{"n_layer": 13, "d_model": 128, "n_head": 2, "n_kv_head": 2, "head_dim": 64, "d_mlp": 512, "vocab_size": 2048, "activation": "gelu", "norm": "layernorm", "norm_place": "pre", "norm_eps": 1e-06, "positions": "learned", "qk_norm": true, "attn_scale": 0.125, "bias": "none", "tie_embeddings": false, "parallel_block": false, "init": "normal", "init_std_qkv": 0.0269, "init_std_o": 0.00527, "init_std_up": 0.0269, "init_std_down": 0.00527, "optimizer": "soap_variant", "lr": 0.00451, "beta1": 0.95, "beta2": 0.95, "weight_decay": 0.07, "lr_head": 0.0052, "warmup_steps": 31, "schedule": "wsd", "decay_fraction": 0.894, "decay_shape": "linear", "final_lr_fraction": 0.0, "batch_tokens": [16384, 32768, 49152], "seq_len": 128, "doc_mask": false, "train_tokens": 116100000, "steps": 3794, "dataset": "wikipedia_en"}
Each number is 128 + 32 x the weight over its row's rms, rounded and kept within 0 to 255. Layers, rows and columns count from 0. Numbers have three digits each. The size before them is the row's rms in percent of the matrix's.

# up: layer 8 MLP up, 512x128, rms 0.209, rows 385-484, columns 0-63
# down: layer 8 MLP down (transposed), 512x128, rms 0.238, rows 385-484, columns 0-63
up385 101:115130120159101176094158097152126141093087087138134136179154037149104115109168107161068143111162119117126131092142150152176141107148175129166103089057112139179204152179167079145123106124127161
down385 110:093132125169156126109106101121130098130195140112084133130080192156123127112159183140134146130159154172148164167100090183074083098090045115119146153188097110167115168124133059096137148132124119
up386 114:121134161134077117165145078152126142145082097123162124169183131094092121148114183112123109086191088125206174134086109153108155132114167116139128106105121144096162138115055123109102103070201203
down386 108:122119106057147244184093130166125170096138129160105083097104114130141106139089089123109100112110150096111106192161106202133153111129135091106128139109090123168156105127104118120160087167141154
up387 083:088117109107105085102119152097121090136091130104076153154166183115171137160160136122168174126076131110106180128075132099063086145075137158143127126107142108125130166087167176092120122134152142
down387 080:114000093157094137141147119111255132108085122137108169127129188142117094133150111137109124130108127113112133141123115150110111171123170120083144109166108127115166093108097149146128130149119122
up388 077:135137103156132138072157119151226130115115104143067069141128128129112133084156193047105133136099085072132082154093127119170155135119156199122117127111159171104164126136187151141127101118115133
down388 077:119087104133128109135143128115255118122140132111153160115143099114114125152136143131134126124125117134145127141125113141112150130123118142136127108173139125130117138135113127128133138137136134
up389 107:155124095079129143092149089189137159114135145145150202225133128109119082074158128154162160099142147111179139102141096123108165092139141123147159150118164070146134153077190078100153099127092196
down389 099:091065096160127145118109159166069123164144106097128144131129138153149136113165105157082137156109100199130097145127097088069124095131086131093033158141076126114162123116129117132108108082165156
up390 104:143110103174136109112097166133100104100091116118116104130073131127126116127171111170179089137091127156081142117153116164143159121145136173119093125100177099142106124101139153092176163093195163
down390 103:125059179138087142163114173129080159133139078121099166096159156070111189094131127171091162069138168123134090203126136117106111138079182098144124120136093079146149150132127119137094142140139106
up391 091:130096193189130155103143120142129119136116119090136111090090167119160141160181152096124137123155091093196104145170071121121140111130149106150098154167107090096100090120145148124119148144138111
down391 096:169160180178194128084102125139117113080164107107106138086187086100072126143108113183134090093149166111159174193118145059112146121122125132121104096205142177116135100104141133145170131167079147
up392 096:084202083129146029103089131234122120135086140110111153142110118133127101165117151082150119166111138113155107124155115163057143109115095115164071169185157133139154131117129111126110116165136103
down392 096:138114125120155141227133200127134140104117111104190156136147120139079115129127075199101084129161108175126106100116166115209079107172087113106105147122127122118167102195157134123134153115064135
up393 100:147196172155172141143162172102149127080113155118175071082193154053119133094063156098131101115110097120108155133157141120109116116152168058153126121109152094146103094113127150118140116063136069
down393 098:169146105151126192121098098161096175156125121150043200078150108131167111111120177083150091137138131078135135164105058124117103062052168111123126069167153093095107135161115105136135138168133128
up394 091:146045178130142160191169154089200124112093159093147103151145083145160121147144130111126128080087144139139113102146093155126107166177125180141090129122127147125157130112105097163172116147125114
down394 094:120101128111157156164150179136088120089137087176117144139156123098072142160125168141138062170170169130156154181138189074124101151109109125145137052111143094124133118100134069125103161166143094
up395 103:122173121120152193168097160104162139177151142116121153099053046169133126107100162123129146133164080151130119107071146147133122182157156106144131141163127183074097072147107171088147103078086086
down395 097:128072061134145130160115107130083146083110084112151099194154132120141092140117076105122091133093160164110126172175143162109125130140081177150159110025152092101151094086179181123074101142119143
up396 103:091133157084102142098093094122075130039099159109158112157080141134160120075131163118116127097132126124089124177086183135139128084119149140181087112172143122122134143144145146107084094101114113
down396 107:196141133158156150143138121130123088151166096158114127137133185127140123140117125146190061130091139144138154136131131101102123092136142100081102125099071093125082139150091106185117181170142100
up397 090:097108148101101123154143110126188051133131149094112096095139088145028124126094099077154140095112132141121194107102141066168129114151154133106141146104127138194138101137133121129136107107128094
down397 095:184252128160164132098136128133243184129116099147117123138179135087116092141132148142130088135159154128144146173127106139090083141113142072137119112116102125131174129115127136154138148184169181
up398 094:040137091143105120128095039124153121105138207136163116136121103145134140199142071098146121064101149137117093130149134094073070135141070105132100198160119140102091052168156176129105093172109087
down398 093:132101153115078158172154178165122192199159117156085158123160133120126130122098149123081138143094127127153078137091133135160141113094114086124086096064143057043093123145102135149132103136116133
up399 104:099105135195128136102092134111161152141115145121132119078152139138067133122127115117160132129168103180115135123131150145111141176163092162151127133129115161147113073149124116072125077122108143
down399 118:174124089116103165119131087082096087115108161168134114159118092145127134095140155056113140153089108139143175137152133203099131182175166083169077109113157147124167125118112100093145106157138190
up400 086:116142133129109125112168079120110102107114148225120128145086137101113151185070115163127127077063102108077121132027125132124146182147113113170071138133103138157127109118143172065113131137147114
down400 086:161134100182139158091094172136149143089136109120164141108115114184183164124090149081170090104159068134126134066140103110098116109073139113150126151115126138113161144182095069149124161142145123
up401 093:064101181131072128084105084121105141163153095127118110119168194118116137112153116090100087158150078145085146079095148084200164109119168102140093142132124103109191135086149083132187117131052194
down401 091:146035145093128149081061119120061157139174125169143137165121183134124128148136122134145144110081141157173148126152141150088148147107165110139131079159094150150088153111143146097199120160161075
up402 105:119102123115134157189073087165109129056111157145148200043132147126111176059116117093100133111129154104133149092086125141142140119167177136144161144140131146107147134120150137067097132145146171
down402 106:130130152133165149153123103152099134060140126141108105146181198122081106173123078120130126078165093219140134057142128103122172187123164086089150111135168086104111091135130164116134147042130116
up403 097:087090130137087079125095104132126177121114163109133119245137118155091135122110132050162123094116110119143084156108154114178174126121046127098124159136169163181175142094135127170080137158131113
down403 102:128175147155157080081117113086141061163153107156121131141106090121145149112105127150224085153175162132125092148101181126147062149105119156147138183088146170138144076129130084114151145125104179
up404 094:104062157143112144168141146168152144173219094139048164174112120165182175154145113160111146102112109090111139071122154128135153107114151102117127131105190181155146137086154131167084134141192136
down404 100:162005157120166164141101132152104180122117137197158129072154162062115088117134140128163169118117173138136114124142127170128147094081123126132178142185079136064163124149080102137142181150113142
up405 110:143140126133073114092142085169132141116135145118129115136125135132086152131142100056136133109104106166098134145107087040162147076165134176157084135157130063105132089125157214190188102175169128
down405 111:120119134128124121159108170147175149115156076172202132108177095110137136090118075097103168188132208153140118107047123179115085132093174113107201137145146179172081148137124087123176114143146169
up406 105:130139105144134090072128134143101129097104123080136129096115108070109058167141193132153131157086099119088152216113153071117121158173068120153111102100149140083148144096157130134158070114173138
down406 100:085155194086159137166100144092145110142136162142165141146121157169116175114141146145053137094146105144164115186117153109114180102053159103124130170069108137095149137077097110143108185131089101
up407 085:136146100132136123101065146118088142156123114161149123168109164080086133183135141133182061139135034103108131052147121107116118133108134172123144136087149128140076125102078112134157116151141188
down407 097:130156143073176116116127161135126112095148104095075102134164164090134140146175096145135131135138179078146122156131139147113135119136147078130150074179102112126124165136142064111137124150099142
up408 115:130140120148109101119138113057082146166074111081156092134116179157097133150173151093146125101164205127178163122151152137168142092104142166138057152144178105117207127092154164094113117137181156
down408 119:153198099135165118094126098155155135087148082128068115127182123069111160086088090196084101144113173134095129147091096083076119118114142119127112074138143097093143165134135161127123116113098164
up409 102:099120147161100169149097093116180162107090159163094099211157103150130170145118161078129156081135136164155181101100094074094169147163133116113181094152122150158124157192140136121095104073068103
down409 099:107162143140122114054066157149255111138152094173110157144122110162125125138150141094159124114103140143093115130137099123152155151093166111162180145165154146121142196090122134136151069130131175
up410 098:124188163101108082128111165124108122180140093112135167108106069036118161125163099147137143169126095140067107105158133123156123152123128110139148109181110071143190134112153128145139105166147083
down410 092:141091116110146142093153120054084131154136119153180098110144112204164100117073098096126154161065052104110157141180143133117121136071119152120185139128107119119104127094081150167101154093123121
up411 110:109095130109106160142127145201134168136107157117115150109074153131178118133159085095160162078086093126177149105109124133180155075145131133151142097140166147133135158108143140111156097147095171
down411 111:089155142144127061144126152065049109143154145162177076117182135172085137131145099121113164116120133141100168091081160125159193109141144148091107139147130080138184116181152140161131146119179105
up412 102:102092109144079173139117140177115130099154157089079162159098093134128101160091182154111181159163158200120121142108170141124121135134107125171097160129135122107113137176151104179144102132086143
down412 099:163120171127079088089108147142105174138117119188139117088132124181121133161130113110106153143143141044153159190118139101146129174134131100108115215137104111142061137114128139124138118203151108
up413 112:142147104155140071103128079137183118085100121113126167162173093181128129088118056104165152114139121110135118058140093090215156085146080163117123135143116127076090102112133175155085130135144183
down413 112:120110145115130147122169170122064084135195174128130160134125142156031158141153114160118107134098164147131134095099154216072080146084161130161147046131111125125107122122150107127078115157143184
up414 091:094143155172161149122119100125182118085110135160098093160105112109137118135113142138111115134114118146099142109172057109160143148133123190115119110137148120101196124147189125167169111121126084
down414 096:127193129173130157104108164078163176131132138120166140098175133180146130116059113108157162145152149109113149101086134144113129081058154143130184135133169085111145164136123146150097172099131180
up415 107:083107138167083183149186104116191174088106151110144092162129083118086143162166160043078109178102111106109103158119142078165142109108096106121081110124111149167096077136177118137139193080136137
down415 095:125146135068173136112083138133255125144148121125150125129124090128134105126116131113098112076126103110140115164108081132123145125071141139153123111140104122142130117119116135131159129125184140
up416 087:150089129099103035071147082118095116133132140138063127194142189132131111192179126113156154098159132153106122125138156086145134162201195148168096120147110169124154159113111180101158148133134139
down416 087:131173080160125085139138167115114089092131131149120147097220116129201169136140183083124102118190101115119139105191148146106132142104099101144127074118171136096129166098089140153176203160125130
up417 108:156147174142117101129097151111134041080042113181122065089100089163139103122222157150186143118185156166131059154146145185151166110179116106154128101111078136116139079114139105104078084173137173
down417 096:159098143158146128130102167130123133109046128168110113173161137123123082072153143122110081165118193133163063128140104083133164110097119117140166147136150056074132181154161140111137142155136133
up418 085:153136066115102104118121074096133130169101126134151119137112131151188150155102155175191178130088095122072164127128065075115126190111117150122121097181114108130124160094166200117093136094119142
down418 083:131148163157152156159143174097199153101122065121158175113171065117138084114052117140111125074181138071184139131117113188101113108167134128139143163116139101108103098200131149161136132126040131
up419 087:151162106135127106121157098113129131120160156140096114110131175134110131178160080099114175090207089127113104155151089052111133143126128127112146116121123138178090112125160096114072141161183168
down419 088:092198139142151158109120181180000114127110127148164122137177149126129140110104069169028143133131128090120143131100145088156104108085143137155097097162151125104116123128066099170144126149151160
up420 112:117138159178123086091161096104113092163083176143117150092131121092173137081101123086101108149178128142156139126171100094153099109120187120114190082166126139152077075087124090118147110174028112
down420 117:108097101108169056185110160148126122105174123125114149140086109160178076129109131152182144052111104142133117153091130149137150131117071087123099127138201147104158130160082134103092134145129142
up421 107:134137063062115150128081118176144150072125136160140066092082146139096121099080142129170140089109122063169169068115063105143155130152154130153062119175141142176166116115130101119074130140120164
down421 104:115090082122093153130123173169104131055058082063142111183137138162139085152157136090114079150171082155121132125163078117142143113100093182109153135210073130108116116178105178079094107145113106
up422 089:111084146117147157069169135127125109147119132149148101148137128133140128113169083131123135094115061095056111095169090097022113151099114199138114140158160102122187119220179134091096139156138093
down422 098:156209138146097129075167097132124155135103061091128134115111175111137132193159177111139131145103101095155113136115162142160140098100143051114131102104130187123136073082023123172109132141122143
up423 101:095086078128116155116128145110109129134100190178115074135137112186136082149100139149069120129177220159153130132174116098136150194130103151096096140131165131109078121171131132120143107096101119
down423 097:143160152059126117200128153112137102115202124117121094136188130136071160122154123106150142136093165156122089083108140134094081139044079103131097153140125214106065194100170167140080126091096120
up424 101:121119107122113188155118114127118074160117117135099131147077135091155131143110119099066164054155138166051162119121123127099152092187136113110125111133137140171095126122123130077138081181110153
down424 098:118041142079177115134129125111114185041129139100101100113187160129108108147118166119172043115139112127134138136188119089171077172188183131103175118100151102106130177109185132136083132094146112
up425 107:062166119179116156113102095090101135191112141094091092226186135069112128133143145107158115137102127192121120097094161158071094119154167084148164157097121122174116152152147116167121110139141160
down425 105:158179131158184151167130124140140110063165105135161106156109114111105163145072132146165143136145087168108077139166108091123172091153136130142197192199109119129158140138154154160157126162143108
up426 105:128122082119128050138121092168128109125077104103029127170125129148132081149173103118126149155073108084104108124084124144139173103145107222150089098142140123140156138107192151130087092153113153
down426 099:145105120134124226088137173083163146105095168129042132095121156120129099088089131136155114132081156154128134141080116120119131162141145090184171139100105081113153083090135161102125191160141093
up427 096:128205122068102175163102134140140121140080131162067097116116128121081169122138135055150074125113143101179114075200184118146123150138115121164137142156120108096107125160105112148096080128134116
down427 114:194097113094166168067099110106108051146126127124136094137141119087177088163156127119131119132132120101132140141117134160098070098113142050144142108206127176152132122102115052109098128137137137
up428 098:086149125160120135110120132058161107140145118101161146124180088145088183115112127102151106107122112132075085056099079126168194087106141147082149071157146137120103142149151199111158134150139052
down428 089:113120088167142132119073065106221158155109142185086119168151169095134110111130223070133122111148127162169099105124076112129080170154105127163108126120113145153129083129070110107105098128058192
up429 103:123085131124098125115110138097129108141157142111110113158115112118203115137146112167176130140143138105125038112159120092147106108154092158144123105138195138165140133099130114144089099140173193
down429 100:073131131168069126146174095042134075147107111168168077120129135136155160165135083131146176147041099097138160074101117134115097150154129092085117091177161112168133118112128074123142163060092142
up430 100:146121115150088158124126126135120128048158133093137115107163080109155161112162093129152150107141085126202176155130136117083126080105130133182133142190130106168124090116155102103100102092142152
down430 102:133129130061127153088151093119118146152159133055155098154138168120163118129119060101140169134146122150159173086140158157086127098142134093170142112071138078160152115156144090061195181133063147
up431 110:137119079141152072172142147123158131178124156138094084149142162123109173161169180134103096148127145193128091104106123158081150096092064155174086187102123146096091115155131128075080111117140081
down431 120:144110116079135167101125119156080118123159108132109115129162109142044142132200156122086088128178115102105113163138195160133083143136112146086144107044061131135086118179060172144132111101126108
up432 100:173106112117128085116192116106096111172153199126145141167134090117117136169114136135177147119107146146143125162119095110170144158147086153121113092184107093154111139051176148085181040159161142
down432 096:114177125134125166114119180192090114132113114096172123175121149108145150087175157109165097069129130125202147162076119140071136103134063134114180126123127255109143029122057128107081143186103130
up433 106:139114029081115158097120159141133126113073101064126124141159136112110127099168139146049160124127183158113084109174181145121109126147107130130093126105141120131191113149163082088112104135115141
down433 103:066172157132131084130164127114183143180152067117117158110137115156139147114131186179179153083133113134126070132075154109137157134100142194162099100122147137117168105109092164059061146167132144
up434 096:142110144106147132094140141161119164134137149130170111101160097079103098115101158106144126056145103096121183178156110163106184134102079098100069149153092178143085089105110097118141131115141091
down434 094:133112162126155122149191168135119082119181121098172068158085090206148143123168105146114058073141120143108160129141132107098098134069123135150199092132111147126116193085126109140134110116164132
up435 093:101154151151100145139200112103176114127157103140102106118114110151075210168185118114081136148084140152115144115109086111147151116131138077151121121107104141121181119132145123069105089192142166
down435 088:120019127140158140057113094182177147132101129109067167144138108119120108118112098140094062157147126118104124139153144128094106184133162110162145103167116133123143075116110113122149123116103119
up436 094:092151128129080116150173148194168146114109143108125115146151151083131130150131065051102178076147128182113116160171100206108111142179125147123104119148163080116107097157113137085179173159133113
down436 088:142107112154134110133129135132180135136110114120140218132142168121120125125141117109156150192119184170103178149154119069189140143099147125105147168092071140139103159136216213120148153119126089
up437 108:048186119155121082115059067201163132125115086099119106156103110168179116125140203137120145069141111154087127120103182096124096116166154106104122130092142114103111138102165131183107084057124171
down437 122:159121077088131145114124094076071132106054129068141152141154087166131106118173134130211124077122149130062106139100071154105089128108145129072150151155068128144069147139139200070189122120168110
up438 095:078146185149188154139144112142109148083131138162120044124144092034137212147148147149118075154125101133096123160108145144153147099121133115138078126135144094155158146099141142102094117169082102
down438 092:166121130119153138115120133167096147150167115136110172144088113142144111133126149181144123120113159108182129154182157131041153089139137123101147145096101097135101152109112137212100135138140138
up439 103:121103181131091149110140105142120161103182113168106115109112124174089100137146116150100167148135199170083124108121109129105129117138093158118075163131127109049102151112146198170129056119086168
down439 100:122214139075112056163088181153152105086133189119119154174053128167158100127077106109127083131114128146109168160151120091169142141157107147074167138106165124121113106098171096114142086128101129
up440 098:082126123137142108122123128140085185102178160131083056114143154165063092178088127173110121145181156154076110161112153138127111148117164110109108126134166082176142091109159146118072104109165142
down440 090:109122214153125092106095136107224080143168127155111135091101203150119111131184108156184126142117091119084123089156146152158155144098106122045147194123108178118164149140128141123120148120153150
up441 098:078106074179101080102156090097147147144113143104096131143137176156150153140131098105163114151120157178127141083091150092147124039171085119195137174156137050169132123130162096097166131114130134
down441 111:157151162146124154123137118123004096164091074130134169107165098166143120145131057142148114141098089181109051144112112171141138140185111099133115115152050119115131168144138065153132116158145171
up442 104:158114090171133117105117103118148144156104139073091134093124183110110130192117069149145142164130144104068174075131119191102150112136146165114148165135198106107120111153132135097130122150128106
down442 103:157162094151169107143091025102106109152165111097167069093091173162135108135132126107111066137089112080175051132099172090139144042126137161194181124102130137114131128147099147119116131144103126
up443 094:077106124126101149167113099112125110142117145120176110177118145098140088143148124120138218072082086129147166167105044093173107135200160116136148112148143125158132128130136126151070155114158102
down443 088:122088190129127140103073169129216131189076117211128139151151092069108100164129163122108069129114160087122177200134137120165127175082114065157154155167149145170143120112101152192145123160154121
up444 099:143202093132109107160138154087085061129099100097131159141097145091093163132112149112140090073116110141129155109120138063124087080132168119138152122145125143065180203158101109112089136186188085
down444 098:135141162098140105161162122080086100123120097148107131158122134184110123117198142151117115113153141176160123130116136106113154138178127120098139169129163126178100108049139170123118113137136090
up445 103:105101130143119118171143117119106143171163170108120027158104127203131114145115123127130207163127080146158046103183069131154091109118135142066121172147134139189169128170142156151133138124145125
down445 099:163135138086157089105106057132131113092110126113147103190138109140100066187106170124163166113117104146128125178155087149136150090151119085119150126107144150162126172092158190100120174097159038
up446 099:183126164113168146116177078126159130068086140154117121119122121087079120129143179121155108114147134087173110094133088109131111115185077159141150143111108099182155168110164052111136079121145147
down446 105:092152148087111105087142187101110115130222163178130115137104135103151142146085102156161157161130127132187138143175075142154106141132135092119098144102110096142099112103113130076124078159129103
up447 101:169098067126130168125154124104127103139094165164117191208162136131095140065145118124161126115095152109174140121127140114128137119161112148143069089135171095122159114117148077106155158087093145
down447 090:092098149084126181107201092118114178133167102117138131151112136185127138180190098113109156110106105138123072117121089107083097100107129098141158170117134116107094151120088178125150095090141129
up448 099:139129112107118063148088139107095162098132150126108130127081122095148104218140144074148174135090149139191122098153126156142155106153088093161161138168121085151154127140065112139181087132079136
down448 100:179147157121046117117109123135115139182217097115155169104075124092158156153133184183118098166104142119045134182096137124119088130155096117173110181107128164113096169039140184082113093109188128
up449 101:116131079164153130148125151112187130158126173130108116138099061084077123255157116144134134134140169112099134096115136098145114138142145089130113107131128060124096119145144196062154123108107157
down449 102:132072066111198129134201151128041085094127117134080155146137128116070138137110165153106102125157153113160132099188133130136118125095101113153174174148125142102125132107096169146127137105114131
up450 104:155157109125110104200178069122120109128110151168102135137195142114122127105205098125111119119139101114160070127076071147144152095163094115121108138146080125122130144132074097153068123137104141
down450 106:137164135160170144116122201133188090137110115080098174113120117170175133139068140039104101167090168123100129166106096154131156119069091111098141120111164096101096121132181110167092087105175109
up451 094:118094102182141133183113142082142141154078181077095142116108144122143176121142125163162109129141056111130207092096134135151087139122094117128095133115167152080154113103143130098085085083168116
down451 094:103116156127116087156191135165091151101171043126141161131137097068121125180130108121079108129090191145120095133124130088099117156190175155053109113143139145132118127118144034138146122149156128
up452 092:123153088152139168122128110111101148170070151121111074140095096176179195110175121114134156176154141115155105133189125121077152127126135192080084112178113123127104103101135185130133092130152142
down452 109:201125186191127157119123095140110112096142152172172109133173101114103161152104114154140130149133106130128178128092138161114099147054123090066107108218198095099112205135134128116142088157125044
up453 109:135159118075130176127102139100107096156097110149186154092148097108179089148161104109088054117163112111123105109130127123135112136195119142134133164191178181105065144089118126175106101161117112
down453 111:080133139157086090132133129107074148097155095115143106131141143136134123154161151095156099157117137116077156108066096144065167159074148116183115132123143184137155130151123110171072127105154121
up454 103:187101144148079163128112119090118092134087150049125102119114171152146109110104125100148142122129120136118127143127157087142134153084119201136136178145122101076165134142110110153203093090190115
down454 099:085162161096109105159104251130135151101125122179158090149073103160099114152160115098180111135140132127129079121102070162116131141120118142103123114082114064172077088135140109112148130103150148
up455 096:107178086170138109136118090158141087092101112096130122192135134108083137116172171122109101119099101138062163143097188098110153178130110113183082092107111132132122110075087094117192121100158124
down455 096:126151123145179156073095137138063162155152092126151139124158129108111131143132112132080111142170093049132162160162095199141109067129130095066118119158103177114171136162123035193125095151140094
up456 098:158099084072105130114124086141091151159123116170152093129127108140114158135190102085118098089153110115141083139075205109111171144163137216167109168176092162163119164067131156162073145122110161
down456 098:091100113148175125117105115089110081145140123122113128127096115090103110196114138129108129175045132121139132078118104131138130087088092113100155135168136219088145141104062120042164163168165149
up457 101:132117134088155149174164052125158123099124133122157164181135113114132102110134141135108126149133111174096107100203111080050111082108137118099119162161144128088157127091070163084132141141071139
down457 096:131101173109089069104151206143117137151109178073133122167125140160072148117054129125118176133125078153075145126166127145156106126150152076135109083120105206165071186119122099151116120141132063
up458 102:095182080135135167177075146129115124109078122076090155108072112113146090123145140187162154101168067110097189165086140127080140151106195159126100136145143117162103144128175154071117129058159074
down458 098:121121191119147127123161060147094113134185096127123099163092087095135100090151147092136156112171148158153140102082153114155171110144139144135113094110135054124103061049117172113171121130096098
up459 083:094046152100147133060106068073130143142135106160081103081110195151124107139171154091132124156180125105124137153096159086104122047175083118130099113100152145205146136119098135102109090180135202
down459 084:085000134117152162150112142143178130147143148109151170174135179094146133139164069122092109122107139151098146101149131143104117171135142123147141138116097145109179154107139164178165148079116106
up460 096:114143123141071186120131179224158157154099131095094167093136079112123104171178138154095155138115128137096098087101130127134150111116074088116071132110102150235132177160157134091131143098151178
down460 093:105129164153126112130098145056092070116130086144093115142119067226177107163104120139150136091112076115118067120172109118110129126099134160087144158064174167133173091112172126111096142096112109
up461 103:112119109171093120074142111140170112099139167080173077155116107130140056122081115139146137161147124035059088096159102091188145126118104171146127085158125126159141090107127121044164093112163149
down461 103:188178148070147104116132156122066155148158126122122106112117130088070186157116160090140085080150099109088149156143082110127074153110152120128136097152104153096118130159161107166181129139104096
up462 103:174108099107129140172141124111112132086133128106114146109095107100117144124069083080118069117100112090193131074107112091166106143174135144173101153091158123138118122108098108103071149150092146
down462 093:078108140143136144069103161124144137160115159170135134151140144145079143141147156102116084108158152132147185047101117180103130102128155187073143073139107148131148172201136090137114137090169102
up463 091:127116123096117152163120095195102171146130098127111178161077083175107150151162184081127188145109170138167111130142119116150136132113089180114145083141217098152160135149089093177071113137148175
down463 092:170144105086090134152065158160140107073136159146089102134126135135090105114110142155161114090100082128143151202114097082147096124158107096172124163145126138144087154118101135078157143103092107
up464 109:133102120103115129070112133108118102144101175145123142083125107136090168112120167131163146074083073115153133104163121152109169081089070155164148184103154103127200087155116062098183115139193164
down464 104:129174138143096167153202174121154082114076039094141133132094137127151157192135139112135160083124137107144077139138097156152115137154103157072147130117154133147142140113121100118136142114185151
up465 102:122085120127062192112088148121106139125089149090119138117147083093102144056115086077134146128114184124181158097087110159123107094146085161123167118113120126135135092133082160146178087111130136
down465 101:048142142171107081163112192117073121100157109104099186150121087184099143120105091158123185120159112125119147119133104138160135097073071146098072109130170075092134106113118073141100057157126143
up466 086:118066112117127146152092114135136140179083130118137101121139110080119118124130105067100122106145118041128143096205145092211104130149187110150150147089101113110099138116172137123105053129141121
down466 087:069000068088140135129099129137029157097143135140123095120144091116129116118144163131127102132140148091133113114123116146103123146138125091088161132189102140136117157105134112157098192170163105
up467 105:136130126163075121068128129140113173107124176106112119083096158133115087113094142149136099104091152159138183133143159137167163083161120135188070112113190099102187147134137197136125151109138136
down467 109:166178037143192169129122112165092113161148068094080106118158082111076115063141143152122133146115121184101124177141115116132096130098158100120099183121054131143108136150114129108143199102140164
up468 107:125125130142084186110132110130121144128083194124069086101142119141117096137088159156129164126174163183128165116066090125154157092100113169090128148148146138059116141096172094141113097155140132
down468 112:146133180040070166193155126155143149117099154153131128128117143122104113187055078094101135116113181132125107161145150128131132159147101187073138105145118115058075145103105132109084136134104071
up469 103:143141140098102154154108097098173176116142143121131123154103083128082110118103135173166147130168098109090120144129141120090210127169086119109176188152122156130118089095112162159136102126124184
down469 110:063160135101140115165115149055064099176145137184147103121141142159102120131168142100152123087091143153202127141107170106109116128152175111165165102106114138132125147173109111094156139104063198
up470 088:143130187108137142159122160148130201145094147154126127145108090150075160186194145144101170081060157138114118140197099096091121113116182090134158124154172116117101123138109127130086085163192123
down470 090:136075121109059094191163123092211104139175101104149120133088159148103112116098086153130168136136089083070139124065099140146150133128126123140111137143129095110133129161111130140170116147072069
up471 097:117145140162141145155115078106076117078151153141111142071128067163077159175115106137176124113068116153177102135150119148119098149094142130084134168127097194120089119078132151111145120184127121
down471 105:157123058130160162088097122120113075133134108116116141073111125129123106145153114095159138146084103156137132131171163143127126088174134140108159189166120174158121150069188094126084142137116156
up472 097:152106073148088154069137125150134139134139159167099193127105123132104101165203117109094119143090128167114133114161120164122093120105160140055170124129115152124164000080135119124052124000121097
down472 110:163214168095167117157102126076086122131150104098156051116140114137153115119099113102148154131125137162106089146124154075125172078109112106132081159118184107125078219140133109138113155110118122
up473 104:051045112123053132105076105111128093107132170118122130191156143149163126067165081164132152117131097157145116177172071181134156141115077121185133094175190149111069082171100083117105086123114133
down473 103:159115147107148091078168144119114160141155097074141112163200198063146098134101127128129120084137104087104116145111133097141092169090115121110158079123104064134167102147112205158135122120120132
up474 101:093094102142158092158142135082089122137035118159151159088176128104132155106131184131141163086134147179150111106167135128104189133118123173152113170167159121090164086163087148140079159108097178
down474 102:168175185061111058107151156128084129158158149130164109131105076118080121087109126125124158116108117107073093116126148130079134118134114102117085118128122110107116112118157131171121131090109113
up475 102:130126150141148105116122073114116144127122047186080085137132137157162128122148086074135113130136151148108108130134148108155137111149135139134172122121119143183091119119140097112134097145139087
down475 102:113154185135164100119123094161191147188082126138069111053126149178132134150099126130115103099064127127093141102135182145136154154176107215114093139125117194102147127194135117105157131102135049
up476 099:097147151101132100117107145130118163104123167125094114113142145082143112166134155142086168090087109099167122156094028104153098158185106190115108148179097133117115109164155163110102118064132119
down476 087:110097156071182088110105131220095138117099156161172150143121142086062155130143106127114104116124097082099101133080131122112158085168113091148150099146122118155106118127107067076115175190095149
up477 111:125067089092172163142143118166110141143127116146186141116090150141151139092172112145105114105126146118178149140134102046138183084183132133093126119146147144133152097108177116131113115103168161
down477 118:126148137166192191157114127145109055114133156099063153106126117108117108145089117080114130149114080094087139152146108138156197112091123163098082127152091082122152088139150040173165132091161084
up478 108:144147164133139154103128115137099110146058132099078090159125097160158128150165120119154182122132129139184097146118096167177151097148093114146071163143124107146077105135100137102138104103160112
down478 101:130152057070221113082155114116154108163105093129110190170113170103120134130146129124142077093097075107098126135166142104157121189072090153128078116111195182090122082129130138113116105188125138
up479 100:103116099145127119095168156132179116073147083105110150119062148110110151109134121082173179104223101096111159135133169128116127097102082155131132130145162114123109172147107169179108109078144173
down479 103:182146156109150114173138129122098118159125114140097130101178166155104125133136123162091122155142082154117127135130122151117098193080150094145118093119132108104131190085118108107179144150056096
up480 110:138139162085044154121167111140144178112072115166137067141080164123107085167183091135116090108128129149151135131153125109091155145130134197143172147140125054158121160123147106075081129166084146
down480 106:121157147117134129161094151157246176138072158121161169130144107114184108167145138090123185160110172114094130143119113141117145108064123115160141131128099094171114163112116095174109111177126121
up481 092:156152180141102113071136127144106107133161161165121165190116100088205134126092122075119129152146143108123157141141074156145072109086064130096112153186136134175164104151149102102098074136107162
down481 094:150095159094127141098138161116144124109092107088177107155119155104121150097110160133158089144076140111181166150164177097135087149106136103148222118179138075130133123151035181114120192187199110
up482 098:062130137160094074087157130089127144139074166150142107132165074097147191150128083087083096136092127105109105150152192137081141074119106174128132127141113101135144089175106106124084094138145064
down482 104:155149171105078145134143089073181095172125122163112129108132124142155111210147131169132150106117099151124101086113153085102146161114178066086119156085137143115106110104108206127116177143127099
up483 100:097161103123075074159126105140123135091124139103076152143150067027111159058092135135094062141132109162141178141163123118110079134146155125123124162135162149155180126118102118111107153071138124
down483 096:182146191100157144124086134133141105125172180137130093130122126132161180178105151102119118121140114064113126122115094050149121118077123140115091078090129069160194154139127162157145076175128013
up484 115:107110154174113100106170147115127139117083103103104145098134134105120141156140126132115158161129104151147150132067097093098118125107100190173171100096177128122143129152130230147131091127175094
down484 110:059022115126134068072142157158177120121129152129078168160145169122129146133160085125101103136105104115105129045124090130106109188122116153111121085078123156185158112106112130129138138183151128